{"head_dim": 32, "vocab_size": 670, "hidden_act": "squared_relu", "positions": "rope", "rope_theta": 1020.0, "qk_norm": true, "attn_scale": 0.177, "tie_word_embeddings": false, "init": "orth", "lr_mult_up": 0.848, "beta1": 0.9, "warmup_steps": 0, "decay_shape": "linear", "final_lr_fraction": 0.0, "dataset": "wikipedia_en"}
Each number is 128 + 32 x the weight over its row's rms, rounded and kept within 0 to 255. Layers, rows and columns count from 0. Numbers have three digits each. The size before them is the row's rms in percent of the matrix's.

# layer 9 MLP down, 96x384, rms 0.0622, rows 0-95, columns 192-255
097:121072145144151113147136182044152096155129125109148115125141133065113170116104123112123100115160125079166100109131152089135188132158134133175101124182103083135157133102075130142097098097165154
098:154127148101148152132132173127134106150158135109125056092089136154157124160122105140158104141099175192111124215137165099194199152108096164174095135159135192162070112178164127148135121197093160
095:057060033073136107124138107108127140145123048145104135122080102141157161088148145080124070098156133162103096051093113117133137158163123153137067097113119149161059110168059127096135163096093117
105:086146118164179123101130107149157134113146062170191107173189121214121087087106166208145105148122100125087117115105114059122141166113149132139091144166160112089144125091139128137133160159189114
100:139120155149110119058058130039123122168129123121164118110159122061124187156119133128109155050123186156150067083145091098148128154112156112159146096117094145064125125139113138096090166118106157
095:115167095112075119114111117143106048145119115095113164085094134128194101143166131121179105140155152168157113101133162152146126105162149118190160137141100105139131133163131141099146183084139132
084:159103107102146111113151094006122132160135092129185113090132102121130137196113177101147062169110082161151116127056178147195167114137114086171177125145088138120172154179136145127174191109124174
099:155164147081160142150144117112160167135141169119155114150092100101209114102141176098095118081133156132121121127153168151174135093091096139111066099165130208179119157131123198129135078127107159
087:171095182124174144120126110096127128117105098135075138086123154098096112175127147197125112139092096124133139198120150097083122218100125053114092163108166120152164111022114114108101222132192139
109:113110090136144110123154123172095120132172120146204149115088114120133147185090122180181110152099134129180095098134121153105171158127156152083114104118125183127146130183092093067140079136089174
099:136090125127144150070212137120101128169049156176104121099194160118182163153134139155146128134126105101138095076163129105146149119034094186150078107174081184158149066083053108114124171087114148
096:126144161073119196155113126145117114141149137142093144172079155124094036166097148124162161105179103131142107111151138091127111167144134134140082126106135103088217126134128146133108171168129106
096:185103158152160105137130158087113171103107127067109153047167161109138116139164112070100080166109154108140109144101106077123154132123074179152123135071086071127146099116141112093157119162168154
098:089129132141144118146116182135160140155092126097151130173141178155127142149211158043132100163115176159122118055044210179130153121167133109132129122176149128132137169084129126188166153163122153
099:123111128119168168117123172042038068121144166122168096108169093193159144138218139185206084098138107146129115137149119182137147118125086118144105116105105141115095113129067155151093141047146134
111:051119130152091132165120155132131139215134134107096171113136144114128077136107105138095174112100135076136122136121080148049116095085137152124109091050089134076172132142130128109179139164138118
107:128157068110164070166165149134153139109143091109133083126080073119148079136221081123112088104132067138115086120138164128127103099149147098150108150107113133155112113090121116147098079143123089
097:101188129137212092147184137118127103114178099121109186156076166140157126144140133100149138126154153180167144113130122143135175121139138148146120110141115099126198059111150166144132106147156079
103:104147156116085104110087090126083114127109130165163138100129116113130169101068115175074096104116141128094068164147093117179092088172100132106129090102116166095161180137073172123090092137155142
098:137130152182133107179141105172140121168169109172183120089187175150131120125152146100140129231150103118036086080129139121104122178110169107086157187132131174152097113164143139138142189112124086
108:163127092106094099076115107185123173101105148195134149127060226080150138163065118192166152124167173136134086162175112153102103122132118185170132072104118168150159202155149168155119116127137149
097:141123134152091122164130155124163141173085141200103133058105188132123195094103177148168147124132085167169171148105132166157156132141131133145150076084170093105148150142113129202169149183121144
095:150120097141118127080126146169166120100121140131108147174138117082146154183134100112140148094131143150134127155133109153105201129122089125069125163143171136122140111187083120102127112168128142
105:136169113055095085153128170164117115114255137201110074089108093119177139133095148128134092171132019142143202112170096109142126180153093135129116108160109115163109137171123180160144119107155095
099:145095098126072051174070103059092119133132168062155068103113176187168131091071120099085182141158084135104170145128111134129073193072132152100154070158123144155105147148091163122152115171057114
106:145091119122141073119115047156140196113172092167131157129087123110129095083182154102098125174170098157155129094176122121132178177135112096149188150132147171117189097114150126114071212133134118
098:176132090166084140093122130114113136120106148076115105104143115160132105120087143198078117141184120147100144123164120094107133174099122119158165120108148182074144161210133168178161105156103073
101:196132117064086125143064144061121167129111120069097114162043146120133128167125106127116137118130086077177094126129079131116085183080150135154133044100042120144149108159139111113172106085118123
099:124122137153098137138134091188168147067113094116099124098149162155079062121174161079177097215069160103144154150136066082074066149127113192109071173150140121121045157099128080113089137105124146
095:173083137167089166120099104133158079143104106123128154158106153128063068065110070140110201140131132153139127152065103114070106114075155129142137141122074079192165174113106123139113111161160181
088:147096133110135103158168158126123135143114101107164159118141152110130160142123115108094177120123135154101138090126110156109137164126140083106121110203138094074156161084116178100103095133107111
102:125177138165166132154118096169140096114192079087111100156108161128117172118127128115091084091123169055102123191133117105159142140160121120075161165143092135114118108088114145123125122136117175
108:133088120105151137127131142102116120130163133155085124110123185070129165112191107114174073135140143123160141164124135155140126169116151142080154087103162156147129130171123115138131176142126131
101:118159148129192133105093118121152106141130122144193091129154114156081127127140106154138122115074139128075145128177117154114113043120166161142176123121125136175125115108141131115147134079149114
099:124146063160112120105109130177117142120112112165116150122208053140122149170164170088115077121077155121110153164174061135111159115158121157144128147171136089157109147104124056180175139155126186
099:183174103137210116162130104134076139196074121087146147147068102174134135114159166080163144119127083198113083095143111213145053112214109091167118174137176091180177099141188119108161057140154138
104:098180141154081101129157124090122138089085091140113139101139152125093098086083150150100144118135120142166109133115114066178083129097125142163128178122135109143138077117107123171122160091102148
096:143114150100147137042130170103131141072143090097124188185134105149120077117129139091076125083160089146090150076141132115113156116131129121131120164122112131114146146141151084135120094097074082
099:158082090131107130134110122134141117109150095043130153106125135102140170108181114110096099150023083090159156095158085150126167103089145117097119085081113120136131185128100136127106151099160096
102:121129144109119114124096138102069084188152151088131074185113155173151142141125168157116123151106108157170158170157110119116128136064110166109090158070136147144097060111124181133096148145116122
100:063117112158108097151084062123171157076110183127085095112153135150117214157165168150125091132107046097058134112111144147164116086135136095161163133066110122065115158146101136165120075062133107
097:094166158143114125071110108103108170101132143119083145113101101087141136090135137066146153151139130145156144138109043100138140150142102109204072180111174063129061132103118118118110134108186157
102:151118133118180159088181152133099112152137108121154161088104137153116120223109160154165067167165058134122116144129110154149081170102083093168109133136086117175089071126046113130137143155133096
100:151141143143222119163115120153158150092130160069160198157111116110151142143140126125157094098122135133152156102151168121097045120111101147087169091179134145098149106167161162118141206120182143
102:187134167140103203129146105151161144129158192140136203168108130173107119130098099103121212127093140141136084137080127096165170065128182133136123128146105095191114177172124170096173111164174123
131:055140104092140140122140136125066195072073142146124122218153121155088130124115158089086106130137188153164074127091147110121180112098172064113136086127120132124094129133096076166124185172079165
099:137136137088123109143148103115141159113117157072106128145126158162177142140120163119116100136143145083165110132138134135152153115094182136102095091058130140105114067120195103099124122127169130
099:101168175169136145122180120127128135091161118138133124165187115133073132133102170146116084090186136153083105144161088123153067119156154075146087150110137075123103181061108098167178127144176109
105:124088154160085137157105078142110144059153184112179153150177141107138106105105141099108114145106199126136112125128136074121184128120161199073123122120169142133153116083137073082131114128164092
095:168090153166212090125111155157146050141154090142117144100093106116135156117170068107134127114067136159156153139165149133176178122170089109095132123143167144096085095111125165140132095047121065
097:161152111152149072183145176155114162137143139100189107126091091051112126134105120084140176153065148089153093140083133144078124077089138125114111156165119119070147152162085118150138119170139141
108:132078086149114169116120154148158087107146138127189177154173142061099168076109135111191079148122137138151101106121079122167084147134118134150117140118115120136105138178098123097154122125148178
100:140170099134097081103135137152117090113104118137153160072156150108139088119056180122135152214122163168102090128120150121166116155086133112141094112127119162114155163097150110070063098099124152
098:120181066083158126138102129100130135093125145099136096132187187182205127127124087127159107114115155144099145147087196038196133132113139111095130162135122126119126138119104200109134156115134171
104:118133077087079151129056057104084110102134154115103117132064058161096141083098135121128107088147133089173130187121053074117106112124160136058100087104160069109126144125156120135117096164087103
105:112198162153142153131148114116099087067084109117098120115149135126060185105092114089141135102060087096115112184060112136135076107120138068160134163159158134122128135157150164124140129161065163
109:113100141175061091114181094079151129124164161091148131139125134136136105130081061129169131107121099150145116164124167160097124186143095141168114099095171124094111147122127099171079101116096116
102:124087119123157117114148089120130143131082101083141148147139122162174161121121118123149118028182158185135182167141134150154153104119107197120108164138174116199194101169118070107174167169093151
098:130147073133136155164126139155097117154139119070162137119149132145184109124176105118209176134142070107123134113147135206071132169103198188193113132135152162103120089115129098166151134109140141
098:128102118099148164107116145078150098107182084164166147127127133139158203118154081126156091149135102151152179205161200144160200073173113112132104136202153148126091136155123145166142150144117143
099:149103119232126138122098105118139132119100069074129129163126157092154145147134125124120160153125111142073142087083110152119106108110132112077119165098144079062026123106119179097097098117096096
095:094097208091145121105141207087122090084142148115115083154116077106118156175140198125120129146141154107126151158098139116140140100125110081128060080147103136128140075182075152145170112186149112
097:104166084112089095137109092150109108112142120073177124111133117074130098094163103077110119152115156171112146114132064136122134179070124087168107139128167077134215181105101152164137161112137118
105:108176145177085114156132143115186147148161151085100130092135094135107096152123135124104099117109113062124135177151131136081152118038049122143102131119160103164122105122074092116086138100111103
099:166107120180134154147163179168159116177158148128116109116202093134146136127123097178152147118071149127160173053161112060129154172101106160157110151169156139165122071188163109170152162123117117
092:154099095139089161144157158085050137168134171172133100166145127113091116159120115211110056187162141165179094069216163184134160144122147148096127171082131131164151186127198088147111125153111075
108:122109141069107127151184154155169122157162128066170173115164109103169106111115174160138142118110118154080176110109133176117116121101157141109195118146176107190126078154116110140143177157118106
103:144103123165126203124129172147155168151152121132098117150172111160113108087100097155128139216144111084152120109169111151116139143172125155118158144157143146118106092123105127136143123103102131
092:084116090107099103168156172137109139135098080118139144132162144078197140107086161127140176106184153071134136125130171096054143135117090124102123167122127153105101103108119115141134176071131110
103:077124111176095067139081169149177062107118150139159140160147135179093115155053060179126122146073138093134102123174135079152186103174139116210083142148152152073153130134120147136095103118143120
098:037109095161114109124123156154124120159169120124082114089126151101141134139124194178156148106108138108155118140184097116134178135152137143137092125134154111152117136159122226106143116122158174
105:081086118136104081145122169059150091117199140100176126136118083125088091144126141140097101162149135046114138093072104163131119163173072131093095140173110096103125096126132128152147124148138117
091:106150124081150124124194127127096121111145048132161161111120130091109172150143108147116167159111169086149130091131124123095160131110153083169139129128170086089106106123152063101063136126136209
091:120147089128146098137142138159136207128139187163126137129086113101132118122160160168148112141142186100142111120133190117079151146121113150098064110110074167094153099106125096219170121132119145
101:105186131053150085085185097180128079187132122106128175143120160127145101078196159076140093138130169104127032181121110158122137111127102140119147129158135132085109124081166125123069111147173151
101:098067136089088155114156157128199181153133114165112125108089088124125065132122079068129112185137107155113173079104095139115110046146152188110154082120142105129159124093165101102173090111140126
096:101151089154110131141179145116116111116127150106139084123129085155085206127118085097139110133152129111179051127044144125145086122161100160131163148134122165136129105186163096141143137098139138
096:130082145127163131104171113130134097151118143138115152114160101162151116087134146154137132143138128130177105154195124167150160121150156165102124105102143149138144111121165105121075112170080081
100:128113091113154167110144184095130049117110137096089081150102162080153160164116161104124129118144159180097160107086105122167095181090148186143118147141112110107171152133153164131158076130172098
096:134136145144151172166157178085115127166130116163136135154135167151165178139087111119158138117142130100141130145133146100087086185166118156137140083129076140100206144189178096128185139152139088
100:088117091097155083132115114123101144103111137113156101177154134146100101139109097117099107133096162141100131099136132113077203115088109095132129070115155142085102108105121123133148067172173164
103:064122163079100122082140111151049149201113110144126133140096153144122143160082163136148095129097131114132129154135131136128138153090078128131183069064149196161171135113132120090102132059116180
101:134124148146155147059132118125133052101088165108083130144139145105131128113141104101114122167083123069099116123110099169138094114170075082137098126120115162143105155141119151214079187157092134
096:146093144170093105065189095090130136113080122089167127148152131158124121107137126081176082091159127092159138159128148133117138139133156172039172114163054128162135143124071170124140185139076082
102:180160126106136059099123123122113151131174083141083182085198083118074088129120076103145101152089141160165161089121120127149168115108127147111108127134083145118120182106123199125095076152109145
104:122168113085096147153116127095154152104132097145069111134112190134125117119086148117111179105183125099110150160133148139122160124158115164158088163139140116106168143126111125138105132138120091
097:170115131104155178149128150175118170143133069211162173118124146159134101114122150068128232104183086093085104140125137158133131144133184108112105167210107184157162118088124143213148157096184197
098:122161131119103173137191123196124080101092139168098135187089142164090144225080154063121128093114133061081169107052132152082202103111163135156089070166131067103098116159110119111131111106104109
100:115067107139116101153128063142088095129053155150095102123128096106155095126180089143179114155120082139129133090122122133155176175081157153119109147149114125110139104120143182170110056173106141
101:141095120163139112063134080136064134094106133146123148075115130099184198138126119126150143104176120122101131136082118133174115173140147162130127119153092122207095138178078182121081119103105114
100:144131116107172175082123071122114078097114198124084111176172118195153117113176146150124132165138162140153110133122118154107149088146152125103067141079189109200100120163104170121097096127110154
105:150116111145092090141135128040093149156107161154120092200130064076136104105107116101111133156128103101113206102132139134095120073117103127114073088074118124150123124155081192170079143166117167
101:161123155130127160118116130116156172135129146204133098115147157147157116132124092163111135142138116142123085098101140141145131186169168097090181102077154157152164098155183143146198156072123066
094:085099176120172082088107102100140149101222069116134072195109134148128145120150132165077051093115149093188131144163166105151100102157158116172109118182136143103137158107123102165136128118114085
097:068207152156172110180152068149182107147114081152061132158154129160085160203132176183162116133140148133120148159053134131216135082082179152111141106118166162197127104115089168100145108107110151
097:119101116137098115095082105149102124128122148108143182140148111084130071125135113073115189097148081127162132083098120127120192116083098056029157118155164130104133089115114130026173134119146166